Weights of a small transformer language model: 14.6M parameters.
Each number is 128 + 24 x the weight over its row's rms, rounded and kept within 0 to 255. Layers, rows and columns count from 0. Numbers have three digits each. The size before them is the row's rms in percent of the matrix's.

# layer 6 MLP up, 1024x256, rms 0.159, rows 389-438, columns 192-255
100:128098140161156142084092101168120114134140094111145141125137167099191143134095175107134122127103086111139136169118125093172136130154117132157127083109121112149139106088096135137142100147124097
112:120115123130129133114091124090173127140115108143113133156118193114135150146121111097095126131161096128140162108152149125120140126124142096136134151093136143093090143135114127117156149136133144
106:103130169152127181128141087158110164130134176127104135122122081136151115129111156141105175116152111163102118166114175137158118152145149125185142120109092113097142149162117171107148102144110115
100:095091121154088147142121067125120119119115120089100130110127102139132147150085163156141101139110109170148111144140051130117081150146120143176124132110183113139101163143106107134126110142118163
097:136133148140108152147089065109097153117134149122144129117104114125143132103158109119094149095158113122076127112117123123134124125130115126122101158123104100112142131115162142086109105176142115
097:142133170136149120154165134133104102153113107090109176093143103146161096123117126181148122126126107128140129162108096117143065141170104136134095138121144109115128090109113116115083115119136148
102:102183099146155105148105109152120132151154144163125136100125130148151089129113101156108107139127121158126116101127149105160146118128160144097109086086135113170058117149141131125143085114112117
100:145084127065177122126095136103156142173127136106127127132114133172108124117096163131115154118143135096153163118143134119133109143183125096118116150133071128126129085169118150178162124133136116
084:110172155182155115155133076123140152141072077115097069140132135134149114178149106105112136118125131130105086093149075149128109125151124123155165169118109117127158124133150160118119118127111142
095:178145108149177173106154139160098118153179120098119109076127129147093119080123087173109127127100125107114115078095159087093169095140130095131114141133139086135123126153087160117107113116140177
098:097116162130135131126148177134089107129120143134087156117144139095104113151136131117086139099113113118143143124108124106103164142191084130099158117095145119116124128125100156118104109167082084
106:104141158112054148133111177114111127137148124116121098155120129114138175142147112077122162111134101168155120143094123077150106110136083131181107120125119137120140174113155068092155138107106126
100:108149143150112142141123104106147137108180140161100107110129121136153179165134094194108150112140124170146100118122118119127084120154118110185119172154093102135082100160158132114138161105102124
100:156182136126128131150162094145118132132130159074169156089170096121108151116163142136147098122108142104134157174116123122123119135142090141103148116136139091177111127110072108142104129141144109
096:161138151125108106185127153145192076100127122132139128136113111120129137117131081103136134100097128148123105129154134079133170110130108127171122177065107144123142131117148107124125101126112134
099:161111132121120141131141105133101109096128147131122087116154120141119144140138168141176141122137105153196104187156150060126097138126103106151092130124155130122131096108150119134140114118146124
104:115171113133132103132118160114112074090136125096123153123112131133162155145124159160131103088129112187131121145145131176137111116141134126153120104122152116095139109091089152121121114116150124
095:118132117160158055132154165157120144130129150168148110134101114145135165156151153140133103115151104115096146131121151102160128114133140152134115103145169131139153133090101125096124151137141177
106:118140112106121093143158155108099179138082110104141122118154087136111128174115136076145152131088122136158156117114097095107135161068102143161155153183114091083093153133134139147129163147138119
096:145100146165156133165099144124142136110082147078108123127153159128111166134122112120128124141136143145111110127163126120149152112124135140104118136158106153188109105126132117137109128098141102
086:106134119148142125128092141106131144153119129122105102144098117089084172148108115112188110094123112091102104115172148122087123164127102108161142121185137094144147131103123145136145102102161140
105:161112108132174109174126130126133129072120115089180127085083133119104094145102124158177104099151125095132146115111142098132158096136094130129146114129140132117125138142129095167152132102121177
096:096153109102142111151114113105176107130125148083123119147098121140112138124132135145081107151122137116162097124124138174163145136116142112160119157134123168135155142121081138119149142163182166
116:126079140122129106151148144162105154106157151102095120151144136145136174151089069116147116151187115092136123075100139089170102131110121089101155149117126118129125104106148130120130126125125127
098:176143135139157124129158106144183168094155180102128118120112091134117138064157148112110116093108077133105101123136115118115077120165127116140135134104104147159093107126145100146069135093108111
094:081126110138125144141097120114129148163115129142163123107151070137146164164113140122127112177132136166113124095119133124114160146134101116199083185154110143132130122125120110151148130149164137
105:175124137102110159147088131122148124115138174136156139135146137147114193098166169146130110135100125130159115083117117133147095120126116119168127102120103105151119145099113130084128090141101176
109:119119134133114112152112100127071142098147145130135178117160125112118116137088144110117159144131130135156126119157143082127147209122148136180114124149118135141128073136139108117104113170107101
109:140142110141149106142143121084133123170115125073119138112131094107116124131112078122136136157118117110119090148161160119151095115102138153153142133099162128143172127118084159096123177160171129
093:122104127105095127126154102119136118118124162117120125117146115090134168064141121119100156109147088133149127122137133153118074128114095182108120119151132134130076119100105125142115116117120122
094:086138110146144096152098162123142170123122063142112146168085167146109093145148124123162120093157116142118116116110152139164134119119121102150155117150078132124129144156110131135104091133126108
105:088126129122145092169134088112180131055133150122122117127142111139109136106096169166099133071127092148136094134103118107160143125125095117180140141134114129124117134135126152120098125148118142
094:136119111136100107131159137135111123138072126137086141143127095146161113135137101122118109122146139179153104154132110125109141187138107098141160159100129112050143048125123154119146163163151110
103:126095090157109139137115082097176164108120135169134130125109125111108107136123116127132113109131159066127146110153102163135148136152136140133104120144095154147127153131113173111137121138108099
102:163103152145114143132134114142133092096122137103124150116125139111140096172157126157122145157168134163126116121106132110105123095150139124104109155132126113093140112131138131143148145131100095
111:129122128134093108123151116104173164158118136113128078130149121138127136143111125111108140101151140107125142179113123148140122111153101124129115154152114098122120127124122104163127158140147134
096:098134172132139121159155117122137133083127094106139102167117128144154125148117090137123127104189132120145107147110134103058078163133092131116187101103107124107132136117134117138102129138138143
100:158115180112122135138086123112133116092118133132140151119104168138157140120077098088101153116141168143132174085124084150125148148176072109141115105143108095150083143094128141103139161101106131
102:101154106209131179132142101146120146118148095100150149098172120130128138083139117130138083184160132103143118086139113132120107125117159131128126149141144149115132083106130127149142095126126083
098:124121105126161146121117134088138121160140182084098065100120142133138150110076107122181124064133111100076157118104175113095098124155105130164094154072123096125118142126136125134131111133175117
103:113135161114118133120115121099125111115092124107113153142137128116151168110158126158142117152113107073167091145116104127138145113119162107115078169130112119130151146116156126126125082145113122
100:154092111137099138129139136130164120127158113145176088107144141124137108139096129122109135150152126139167102088155120160136129156155144179143124108154096171114127147127104105106123129095114106
087:163123134135123143140125132167122160126159105137202149140110129135128121132133130105127131134141160158122086115100116123147107148114136123129129099141129145150166137172137180125175134162116153
097:101119126133142168142138128115146159082113131103119128140145103099087152139183122178138124150133131147108115104148083079155117105163101138129127144134141106144109130096130089121144100127111104
095:140095128142126169112091165139120124124089112095064122151122095127153118135132145120152082100147127114132092119159171152133089140136103149142140141164143103147146146137161131140146090117137173
096:134126131109120180134099111096147130121118151104140113100134104133121070095114136120110077119127134101098093110105127130100141145133115107131115118129123128157125102158123138125132141169162122
093:147153104155151126162158137163133134157138131112138071176097106102112082123106127126097123129109121125129134079162110123139142160132102123183097131176106129198123112146142112110180108126142115
094:153175125191098118180159124158086126154118097127148078114126129190130119127131095114159151160114109162082134162106130079091067128129091181165131131098115142097162128144117141144151100158165125
099:137115150130139164128123111127097068131151151112115106148122111137123115155143166149071132117113129106196099146082119160131100167114146106144111120161107107152116127081137160119105136115080165
115:113176090156152068108124123115156121137147147139128150129132130125090156113166128119111129123137152133101111168159075077152136115122139124133136165143114152168119106111152129166106150128105150
# layer 6 MLP down (transposed), 1024x256, rms 0.169, rows 389-438, columns 192-255
096:120157152153173137109157112156104152157106118104147127122115164088156124135127129126132140143148116118124125129114134144157153120199156087139111096125177154120138125102114102145117136122141135
109:125136130101146140109093137123102157123118136087142160118173129107099160115156135101117166097127133146101102134154108123141118148139104136141091146123081126158118075116095106124158108086131134
106:140148112113133147122142098133161119096147138112123143126156122151138143133114132118086134138064127108122137096145161160134168090105120144147184162158099085153136121120132105159112112193151107
097:146116115107131171134151156111102142107087128160134137151094171188131137136109144123147097135158124100128123154142158102147086169190113138134119145112085137135118146105087151088114149151167144
098:117115130131135138125132146121121144114143153127148139135119130070128140074134090131089138127159107091133105180135126140118109123154113117139081137085116132147138121132127151158125155109138160
096:133122163116146100105149138131155153086128159106096125107143126104149113101171147118108089126102175147147147133107144173111144107104130139115128044110163088144113110180165160138151140118157144
094:125108144135118162092116111159137110121122117135175116145160168129101183140163178127150138099118137119133112187146119141111123107143140089159088166142141129121129149121152158178105178112127125
098:173092127157114127139098088097152146155092130104147165156092138133101139124137174125140175096142114093104159129127125097130130106115137122062089181144135134135164145086110138131151133151127142
089:136122079131111103137118133079131077142114113142093156145153091129136133131123142156060154155138126115144125135131121125112175107130107148105111100145177077124135100104137092120116125117172153
099:154088098106154153119143108117105113112115170185085140170112136141126154111133122130157144162100149099117140129111123149173094168129120123117117165157140117132135124145174150112120090153164147
101:114125136145141073121120135135129127096164115128127062133133145098140126146105118127152118151118107140140094144110136140098087089109096126152119136089102128127101097115093148093101151165136113
100:116159112099138089106125142089127142130133122091141128166110076132111158119167119145140146101108181131124144143106149087191128115145099121106130103111141131121132107141103110150087130099109130
102:156127106136157140113106127108156167117128126132118126092124124110140123136133178110121127138098145106141179104090124131164129138147127121135116127160123187123155172141115151129154171144148151
096:099132101183142135096143125101139150168144142099076149141062119139129122154143134113147154133155106111092109137144089158157129113115114095124114133094140131147145130081129099098166090099142130
090:134135124120130113115109105125155080127113156143131118132161105149137097167097105109129166141141087156088121133147074128146145119132130121111167163145122130115101112132135131132098158076145153
102:110184137137148139150112145138086126151150111147129141168166099138124097175118095131127127095076126201139105088135124131152135148099080172149133118134066144130088151135119153125122187152090142
110:162128090095122089135122157098134124120129146078130113122151129120133102152100140125117111123218115166127134120139117144129129137173114122130170115134129128133158098141120156127140093138131139
084:142152138118130187119164143133130083069117133109166150137179128139118107146138113124120140135120133136138133110131132152107094143123119164144142106092104167135126116149166112146113102131148094
087:129155126165111189130173148072087121128108117127192107136135108156147141138121115106113134147150125131128121117112150132084122156105114119117138180141077110102094138139152155125126101104112077
089:196163129157171085106088099123115188150144122150189116101106124132114103164113134133109135162097121116131142134144118107101149145096153121193162119132121158145118104088130158125150139147121150
095:141096140089107104133102126102140114129161142163188128130134112105100149097172102131132132149129131157116126120116084143095143114113146063165131122114143100114145137145120155152109123091115145
096:081099128160162122147141125118110138172139078078095194115145151122137136114139122128115130168143129118127107108150127129121140185158139159116127113089119121106156157102103142116148133136139130
095:159122098173103119142150118158194105169171135121186145146163133192110087128134171117075155136102133164109106090155105160117180168086117118092104138103089135122120115128146136113161134098130134
084:123097122119127167109127139114096154108146175124085052106126138114121125135117132143127121127106138069127098108135114142138143123128160139093128129101151131149185157122128128163100095143106091
120:118150142100102168153134124134120109109158111193092137148095140140089174102145103112098126111093094107136135097131157122071089078118142090116162135125149115128115127119148106107114120137152146
087:134136152126130116108105102162160136141117155119168110135105139134130130130135116164108139139083108148116132127160145138142141144118067151150121109099131125164124143106106131116143107121194112
094:086143101140073140123129125128099133128094149145150133127135085104132076135157129115150142144098141124124113109144143157113115127093117156116116148152121123091099124166131093096133107094104130
097:082108085089101142137096106067098125131116140164148142129118135109161114093130112133122144117116110120128102137152152105164141110143121131149140133103108133128097124102155111145110119094127105
106:145159138162114117112135133141136129143170107110071124108124122108118133142140100115116120127125100117135126095143147141144090117153164129126157165161149124164133152139099133171129162161116121
098:131085120157079116090136153148161114128109127133139125136098117171172152100149140112125106112155155100135170122132090115114134142131091127148161132074098133132151132093081148161114125068088114
089:119151112151109133118146112168113118144093187115160163104125097111117136120148117134115104137103158091139099123150114136077113139097147182120183124138143099119122132134123107102144178119135144
102:105157124155157107140117149130088107131126101125110164144110163108134174093179097151143086128102151087141144135109112090123149145128133112131113164110169137119138136080128135088160135077148164
105:151191126141144170096157120101086160122111144137121108103089158089108096129078120147121103104137130124135097142156098119120095140165111106097189077118145173168156115152110089162088088116139123
100:121155115087130143103122137128118130091130143120119118143123124142123101157126111125120131161107152110112147167133128134149117075102116132123150123096147110158129143174144110107114101146104127
101:134115184107106137128152144111115129115098099140099171138109087132147101170115154127076115162130129182151121125097111132091149135157126124137157142140138129110143131153138122114144144086157098
100:142121125140091129056104129114108119153109152110149098125129170127168108139137120147170130113136107119086133124144129146157178119111081141108135147101110156104133128185108116127116158080172113
089:155073113145102161104143128126073137129153136132134098126137132118113119133159111187136143164114163122146089152130118096179137121153182189133114170125096119117134103091152167132143062136116103
108:149133151134194164101126085115130127168127091112148130112179079150183171116119160121123092098100095125134140099163116134114170133106105072119096118114131123102139149112132142131140161137170130
106:145116102068160141170145117086111155149122176132140133174126135126143113122161109132116133090115140141127142133157111112113134129146124138076122076113142158087115070128094108096114100113094144
103:100187153148109148168121111137121121129084095153153123124115112146136152117176154069120141101167136150108142087140131175116090103120161126137116072150145148134094108144146160140145166145140138
090:113187113159131090108155130137152136098120088135166097111129126140111117136180139112165103156100126131146102116107156146093083144108145141100118119105157150136144117134146107131110116118067138
098:136143122130150127116113133114129111148160116146117142143154146127086084158131106143119136109102131116097168126093124138119149174168171117171052127143116133150123085127120118121130127148109125
094:096117130121149065120110148089107101131103150150074086115140127125104156120110114172107108131113096102127181153135111131115143119157117084110165181145124092115095112095144077122104109100136124
090:124147106134159146149127128158131146131125148120163097139136169117121132122115130126170175143134170142111152148097107077114110173101143131105160132105148108160118117136132128143140142117151111
094:127109147130115098163120119116189104132141126095162164118111115125125102127109127137134151072150171075112135117090154138127166100103127104133147136119120114120115142140146108135153158094119118
095:125149088149170144139135123117073103169117128164109130109097144140161114133096139116154125167130098133132126194134127108124135090105107169160119128143128168149122104166137159126134108128075125
102:133112133105167168152118140169084124133104137088100123162134127139142100115138130120136132122150127111108163080127091110085107136148114124083127126112138122123147143161123109164102146101119141
092:104104140110143107125146105096151133095154132114091130139144121130100124091128155085136107117107116125097107114134112102140151176154135099131113111178150145127120148151155114101115143091129107
099:123160193115170117113130122100100131124094135140138101118108140109114117095103121116088106105095110108153131126121119109114085126192101170106114136129119119174139089150110113132147131113106124
114:126125152140140091134124108098178132145138136135137150128128145134099102112089111146096180142142148115157134156123153135109111074144138135121156090191104129122133101134093188124140131133141072